config.yaml
hidden_size: 64
attn_scale: 0.177
init_std_up: 0.0512
optimizer: "muon_variant"
learning_rate: 0.00785
beta1: 0.9
decay_shape: "linear"
batch_tokens: 16384
dataset: "wikipedia_en"
Each number is 500 + 50 x the weight over its row's rms, rounded and kept within 0 to 999. Layers, rows and columns count from 0. Numbers have three digits each. The size before them is the row's rms in percent of the matrix's.

# layer 9 MLP down (transposed), 192x64, rms 0.102, rows 73-122, columns 0-63
075:562414538541501436490466490505481530556548525449522500511518467400537540590549475567466544547559508483435542598491549472455531500512434369486505487471554573545362486465445538550483572464475469
104:536401541517468499454456493513594475540504509447423482375455436453552530388495495505461495468580481507554487510508510590535511507539531532428466550615543551557559444490558506543477524470392505
099:439397604534426531446571481477442483547549487496470452588498401585458503497569489552544465483491573474547476502480515504537549491493559562494466576376420515557469475409470511569518490515480492
065:501577529441535492547505499533509511548513510531421536565523478553577460546441474516469459481520570564462446569569467524480441578456481437481598383432552544485509609469469534476468516418399520
088:407450515508495494454525521431537489527465540506483558506534591488468532592508601358439408524439438481542541439512564451495536455443525492435559523529491485565436427501489479570478549557557543
096:401443480580544547442520570423490463531535452564535531440448506477546493534529505488532494535514508513575397493432507525616438436554510431549532407423559533496518385488514551547523533478497469
119:539509456483476494429505464520436492432429441574538551578546499500543486473484509523507529572568537418529557525493537478584485439413458523550462524472538538464488450508546451459675479499380502
105:450505433524430518515549504584473479490487450399503469536447502423472491567515509530562480533442539525537517426492383503546462552408576583466482444567557529508474514578515453391593498532548484
110:470501484560515561466512624433498521507521552473465503526498464557437493431441558547526510473413491545498496474520360525587502523502466486536437516524528586440543558500427555504438536504430366
090:516516510485404456585444411549399472544490453482379482508505513534570514501557503491450538409573461491564498451500483551484450569559440590514481447501488461487572462491478420583559523542495566
088:479468608451517589446551514596491469497535524545564489451468474467465478439397487495549537417449455467491479469488482544575469461475508542586485507533539508484580444394481408564515555611489492
109:507526483424468483439400558384427459517553499524488524502512481483479529574473550483548507558608489540566596444448587481476519461462505424560520495496467389517506422494466554502561536596507472
090:500447491410503491419508472605531559479493438544438541442460514540394524503545416459609528534413527565567453552557562549461487467529486512444445473526551558497420514500521503454557470582480540
110:517528525606459575498483546439532469501521595600508460552525517525453558503565458435458507481418473513411531415534408494515507467482495420489530588451579529430466471419579486580474471494496481
083:513547565543472548559556523472448483513549499463476550427528475581507533467482596458451469458498474443479520546518470476488577512591480541427439492484393580533536413415530409542398546553468544
114:508540489514500487536493538442448523448549537514418461448535511485568496372524466552507454429508602442491523512511437575565469445468530393526569495484520629517511553400522529546491482474570426
111:522483584548494464566470437503501513457445546528513528525613511529561554440413544536482468435628492398548504576515428446530495453568477494479452497434474516496556463540490455454499454395525576
120:541551537498546489516539480464462454588528508439410496510505448547618389494554453567562534524542481508583557430466406468524562577421476423468524603468474437536527506476509452462546497501512491
101:548425507447421569461506430487539470433467509473537455526595537507534466457382398575542491569543519457426486507424521514389558545544589471557538476492510511543557587513483479496486439490509500
112:450516466427524563470446580506481396501479457517457517537442502478496517524467567460432449534528497514498567427503596363496505479582636565531522476487574427453547499472526544553526451488469544
097:490520497471538482523479543398491509559504513430553502516527460474562540514493451501457451449478396561573490433537421525485447565495517567587551533511538562526563456472537559485376438393538414
097:509492416544467609496488589415538535524468437502560576523594545478527572459492451468556581422569502511491531508464379419542526428395513486562494538526479515435479504487479524536474514542512452
113:391410505480492487629469537509562454489553476512554525571488490508464397500504489481522546406534398517514464541442466475495473486538511538520501434440494462555632561458459486533462499512612531
078:479495472610335589578523503527372548493490454475529563468510498480444583527513464440491423578540452478530503483484441483475456519443507583485561542519475510549553454514462457472474521575482519
112:541520549512466567578506464519488534566456524555473475531552535492509449520539493419483478487441641550536430443480448511433495500548428465473471612350558434502554519470443457488499527474473570
077:489458569563485502394492502505543487592526625460519458440535480508513407522529518523551511487387484578554598503492480480468437494516520441542533449504549586481544376504502477571434444488496511
142:509509535530508400498589542416528563486530353419468543502468528468544461479493492417474492532455447490517583505442521494534464503461593494487510573440499569519583525414480606567490444509529475
077:537526561517427513395485448496475424550516483530529523525593496457424504498476511512470527480496529409516445541568570450500521426428521516562512548433492503673438495444496413535480508449540563
074:476499540489542622445479502522540469405572532525467470494461487533500499447499526472503555469449522493507478573489486539424533432490419368556517467457536543552621618426430534557453497465504485
111:557505545426522468432546435548428506445438433498507518501484509498553526620429533512535509525500495533543560381548504546564424520524558514506415477387452434528557486493468531508597463467431470
084:468451507582400494421361528454476440489582491511515437490532412511505504497474494473357542486519567482474463483474487575550564519547518550466501520521527576501501436448613486561525499524512558
080:464489445541478473460402531390503530594456483528486531518497587488493403624480501456456509556531443419568526485532406424497533584499542573509520483533483469570489463441538510589454544515487503
104:454493448506493493467445612488524429473485471467464485576421602490518488421477586524502584516523505507570468500436501529439563444553537469427373584485439506564544504509492551488512595431495523
110:512449467482453531386428569499439536576426508550463460517546518509427572497576571477531492445445503482475600443437445427574551556509487470490516506476453557552512583491537445506589454529430534
119:471470427498455512444460510498512424502440420543441475559479462388447484562429516511442616555477460507533513502485531490470478478522593532566482570600547455578528561511586527444515456592475510
111:487662453470509522515377422555374516436469492594579500499496537505513482448471443507515458490545443499522517465533501521521484474506493393522534504546507441612495505543479471529595495523539542
120:431574459457519519454560432519578514490513471494497479539497546596463561602449428445601572526409491465558473444520486449501476545499532521509485446557466413471482505510486478411611597478487481
084:539513529519504547551570459463555532465526471458504513519538553564599493343472488450506458429439494444503566436477464558464453476579547574499505434573521603505513476408535520529532426432502481
077:552528527461419517463462412464555541641535565481509484548559460451514511481545405547473421470471508491449470551484590598488498562447437487461477489510617469499529555475520552505435485411486503
082:548522623573522516633500540555447525453563410421500568426484492445453470491525452493478455531500514426501502493499449486516464397525530500471589570530505538517467445559463431550523405518457483
101:554545516537488508433478507532370493499494471485510493375476533610469533524475560546536528561379496516455561544526389486394518580425527391506469461490528529508501551519499537470492534496516455
105:603479505526567538522461498490459545524587541462524536540479493447537462487503451562518501488579470543556467463559433586372528495485451385517462442493449566471556405493540499539433511464573424
114:474526454498495504502418567435512475544511466586510469463492560531579511406437517532457538418551485425523430397449512511499606458469528423462556541610488509489494569522551550504526537441568431
122:521464506471508457414605513567436539454532537446451487464468519456550500547489453466578563580481590617496499404465494508512523485504532595572440464458524503428498505429420504527531469572419485
090:432523451490505549459617495470477581437441557514469554459528522516537564429464493497458483503437595516483578544468500530529532394446460475461521441582432531483476538511497534453495494495532668
075:514433545561516480453481512424547439436525545494504505472463416482540518461497544623481441405568513491461512650432468440532458529560477535516449499532551504634472467477493542561475548451490493
078:467432503490560418471505488523485554425588639455505441493449437563513543478550557458526464406494405504392477500462531485500496517479448510440582584495532590564529472537496513552492530462451476
116:509410456587468504486518492508550539526550542526539396401518607490472589574484541472474535532569380525506482444549523412589525559452486572506455456490535486486544479492509448489417499446524453
097:470446490552415538515499448515499530475541465516588527480522452462559518464560517487488443506427541508568600508532459426551444523466408598558452511468377544562585510423515465502486591547447518
101:454496569582543565544501523485442457547567450564489559486547498559408551500571529538355528480554528489496467477433479494479518503535403512426515542568434428472451382503515489479418523500516523
# layer 9 MLP up, 192x64, rms 0.177, rows 74-123, columns 0-63
101:489596467524442570520410534435503497491439462551476481546541506534499514500485591516531404544446511437379502553533572557469492506539613555401453445499544531489442469484447503478514583504420505
110:478393511456544572476497456542515451456470450474519496585496513473466451519418452515481512641515547546539456495482514576425517494569496445407504457391556529418415536603501513474460515509524478
074:511520481590550543575340490484482550594568465461485497501550540528553467433421519457482582513543487481514454492536348459562548482551576554526499451501553486481557511510539512532545538521488457
095:400500515458521472500470515620576395548511495492608514540449511544417523498500544581535448510478500491549380479620503517456588463470489495509545443515504444524505481477548553460545491475413551
092:440453613560535447485558520521481485482472523539429507500458392501510456520520479545464493617491442507455579527554548569488547598530508476445516481516405515491514517440431416486494503454421616
114:404516504554508529470524529564448542532451509515524610514468471597484424428530487517528550542387498435480497507573483517473490481429408443513513459505498481378577482470599540453476499534525592
108:482482508508587387523483498479510517608489460506438490567543433414488556549527429550532377554395401505551476497547526515581502544512478485530508462402480546460523544572516541485534452454492514
103:513452475506626489531454452483563550411480574483587522507571521445466499423480497533490499549493457400479637508576544551452461538515466471516511445516504568542506463499591470585496402485508513
094:487493433465590402514587529549521596502572502435548506487479478527517459548478411493531548495526525581505504515505550508530495539483501451557450508420475549459441469603509437497501381590533394
084:545526512553499581534484471468549462463474551513416493494476372504487506559494559484506497545444563479471475457521397529440589506513517532444608549526451505467472614506504554416412551437467577
100:460510485461513526548512451501477399539610476518409406542510512610504467481495530430538472537460469499429518577608516566478405513520484532579618547429507539505483479463505524575522489477445518
108:512475586579583504524451462443489510411470470521444496481530570565491497478514493451540663470427440417503442496572558508445510523528490589500438444445505498474456523499535549406465545540474443
104:521513475459538508560495536535487470514605532456550506551487448517570456525412525413550462472463432490555554413514518529540469564523377480523434458438457553524443489482632579537501567458490446
095:563566481481495473511523478545447538499422608512562432549491435472462473518415421564535569578494490522511460436498415527512444527530546499476544458440568521495551576455569505461537511358504437
112:528499442504463499444531530533569423508420519542422544551496550490478467506465571428381477544522502455434524558533653472541525518547369528434591543491495523528456522491544519500449507552524528
105:580547495581522532412565562522467477498475518555479576512505462513561507452539492480496496569415564531456555490522575533423496506409528433446589467500438504467473480467551467576449464583385563
100:545517440480528459529513524516535368543536563516560457467527555503531427427541379534517458618492469497473514567504426499524519438533494483428517488438523553431433443466500579465530497527605442
096:480476454461497414552501473605500435499464487484449547513471594535450531501578491483500478524509471449419561549613482532634370525519577558436503502511539465464510526432499553521515505411484505
109:506497448510572464523479451539477495508523549639481463435507476513454454560617559529595484486446503463525456618508425579580445441444423539532521477526482584481500513534503526417511502557473535
096:558494560509480505513366562509543471474535457585556541530533540493523477454471450377470513437554526454423495513513561487433476546562528495653451488499593463497511525483541417520470434459464493
098:495533457560398538446563559515518539562446513494606527542531482519561479487509564490568423404367488523487545516530441533443436477415485500483483536409563503464482551488467508471418498570548549
110:568539495513515527419522501513448560568470521484388496435460467580526594479564509527431447574439617486478531502540507507452538523485477430441483548544480616470402453531543538459467510514437555
083:505494510548587613489519474481461528457466479562484591551496434445459493439482547451459452579540540487501563577486500522514439472508446440487464503465587546413578574473494430502371530450452456
114:469470439516521487605482503631502514488518564466564461480516500579444522497499557533474441568408462568503549487464454593468479532578489563412513435466542484471399567481487553535484476396467499
082:443506531502466516603434456479440529476505522566486624511484448592496508563487500505477480531525487444497584567570475515550441481500453518489576495460424472421455432466456494580504498555355443
115:536413472448540466459486527508554541481485430512442561456473427442496471529534528508405389534415497452448569534549572489569485511430531583576535534449584568494503533550569579441523474536524491
087:462480486458534533532545562493617494525591455536495440550473445579384509468526543489500477534424525506514504477473540469461535533465424517460532499545579455478445600617480473459497362520480543
089:480569525465519441438454465556475565547501517405547500491460619496494508396510500512511505637576397431490504570537417490497484505444598539539489510438524523443471542468558469545463494472527553
107:489439512578568502468576503514548419486493630604418490505463491556525437566589505447484574521500503558486515476524467521434538485467477464505514420497524616453434479503492462444411490498571444
087:489587439536528490571550557575468450537427467450437437498487519468581420540443511532457506500469496473421651456529456495404493446497465542489569527523528563486465505449528463394463544561501503
085:555399472520550528462549368526479481436408528493488506604545484489445526512570515510511465515467494576516484577552545497459424609530484496521489506512552440453592559506522507403560436470561515
099:501560568570525440520537524457462549525481482546501516566451493639487432513501386502477546521441496421539425576558470520482485514506591538417451494429436403452503480509510426425491544500458514
105:476485527513434421495493553527555423378492487497433476453508489496464465473377505615493494523524555474505476572544414559539417620607550547502512485489569552477509510537499544454457484461482515
117:572476470521649518467521362460593504445503543529497453474539560557443456489546470500505561416405525517516529474504532503493519539456495523528492474465528562458520549471496509560435354461485550
102:508456513365589521532570450518427382563432535609473415471512493525471471512535532496473512548522501385525450563518517519543513448464516487492485422535557543474514614502534484430486481465540486
113:504574384546553403440496508492477465448555497532419563587533601489580507419538462517481516512545486486524477512501470601427513558560513464440536470472478542521492378431521537518488521533551440
102:474520536516533514475380477591476523548449529459482504403493486480523484473503536629418539509521615495497535588481467477570562494466472500527583472489528618455514495398505418540478475530508437
083:471515470489472477490483569503464468543458418522553492427559584527527373500487599498457534499557476539529501442512404480546556557577509455557627503448549590480495463544513486447476551472400502
086:440490497445437473501508519460504618408540506531469505511444481521492507523530495504467664528416559544543531547575497554535439594467488527470563496471486448479541413476520451483430457424423566
081:507593548494490486513478396568534425569421473489470527521492513515508454515454516449475526496570483443554520456495531550557447490486567478533560518492573488386307453491509467563519524441510464
113:475563478546490521550470433500522427581410557563501531521487501512496458518456525489428589481396571464506399470464592510510564518508428512444375467516535521498546499537547475477408558561435500
096:584483511420419497485418507551476467585424446492513543480481384490466556515566501477508501578535507495501619493481507514484431574360468533505473423460498481453517487541479554483547485600493560
126:408406460440502512458591481548513525473550499471489508499526442519563419526590432522506520575408495490528541549492586522423492539478449508447573485504509507539374586470510516424480545596472498
101:521492494497542506552509542572509505510508433501484616463526423551561405471647453458589579514521519546502495521472403479461432545431421482466466531499478594464469424494499516482552553553523457
088:533446591481446438554486466529537549521489387460529576462525550539549493544486488510536536534501425424397404499540425495491601538380498562514496543452585504449472497477539547548477468491456457
083:488535453475362401530523567476502428587550397499421578476467534474500476481487522447530515564520590571490602491545500548515478466477575544451463448467533495446554460463553530482529524493486587
121:622468486449529586533451491444553437498566464497496535552532581514485402458543465510480355469526494480506462546564534522573436490581481503486471458487552466491431483492652493486549500508498507
093:553524462539545551550552452544529521443442476480459434532542469545478499488468542408526440435485420451570480538493450546539481481513555647490463410467594534477474469494475438589449395530526517
110:482540471503536533502434432456486485460418473534448537539537476512356469541463395564481556499486464496456527588478542545469483456571500554506588470400570580500468483548526542585496518446417533
078:571570517501489439458512418567534540554474502568493515497579527528491493421595525402463547547525505412518399444559471495509350486533514545527538480461460511543519534503459539440410498574495482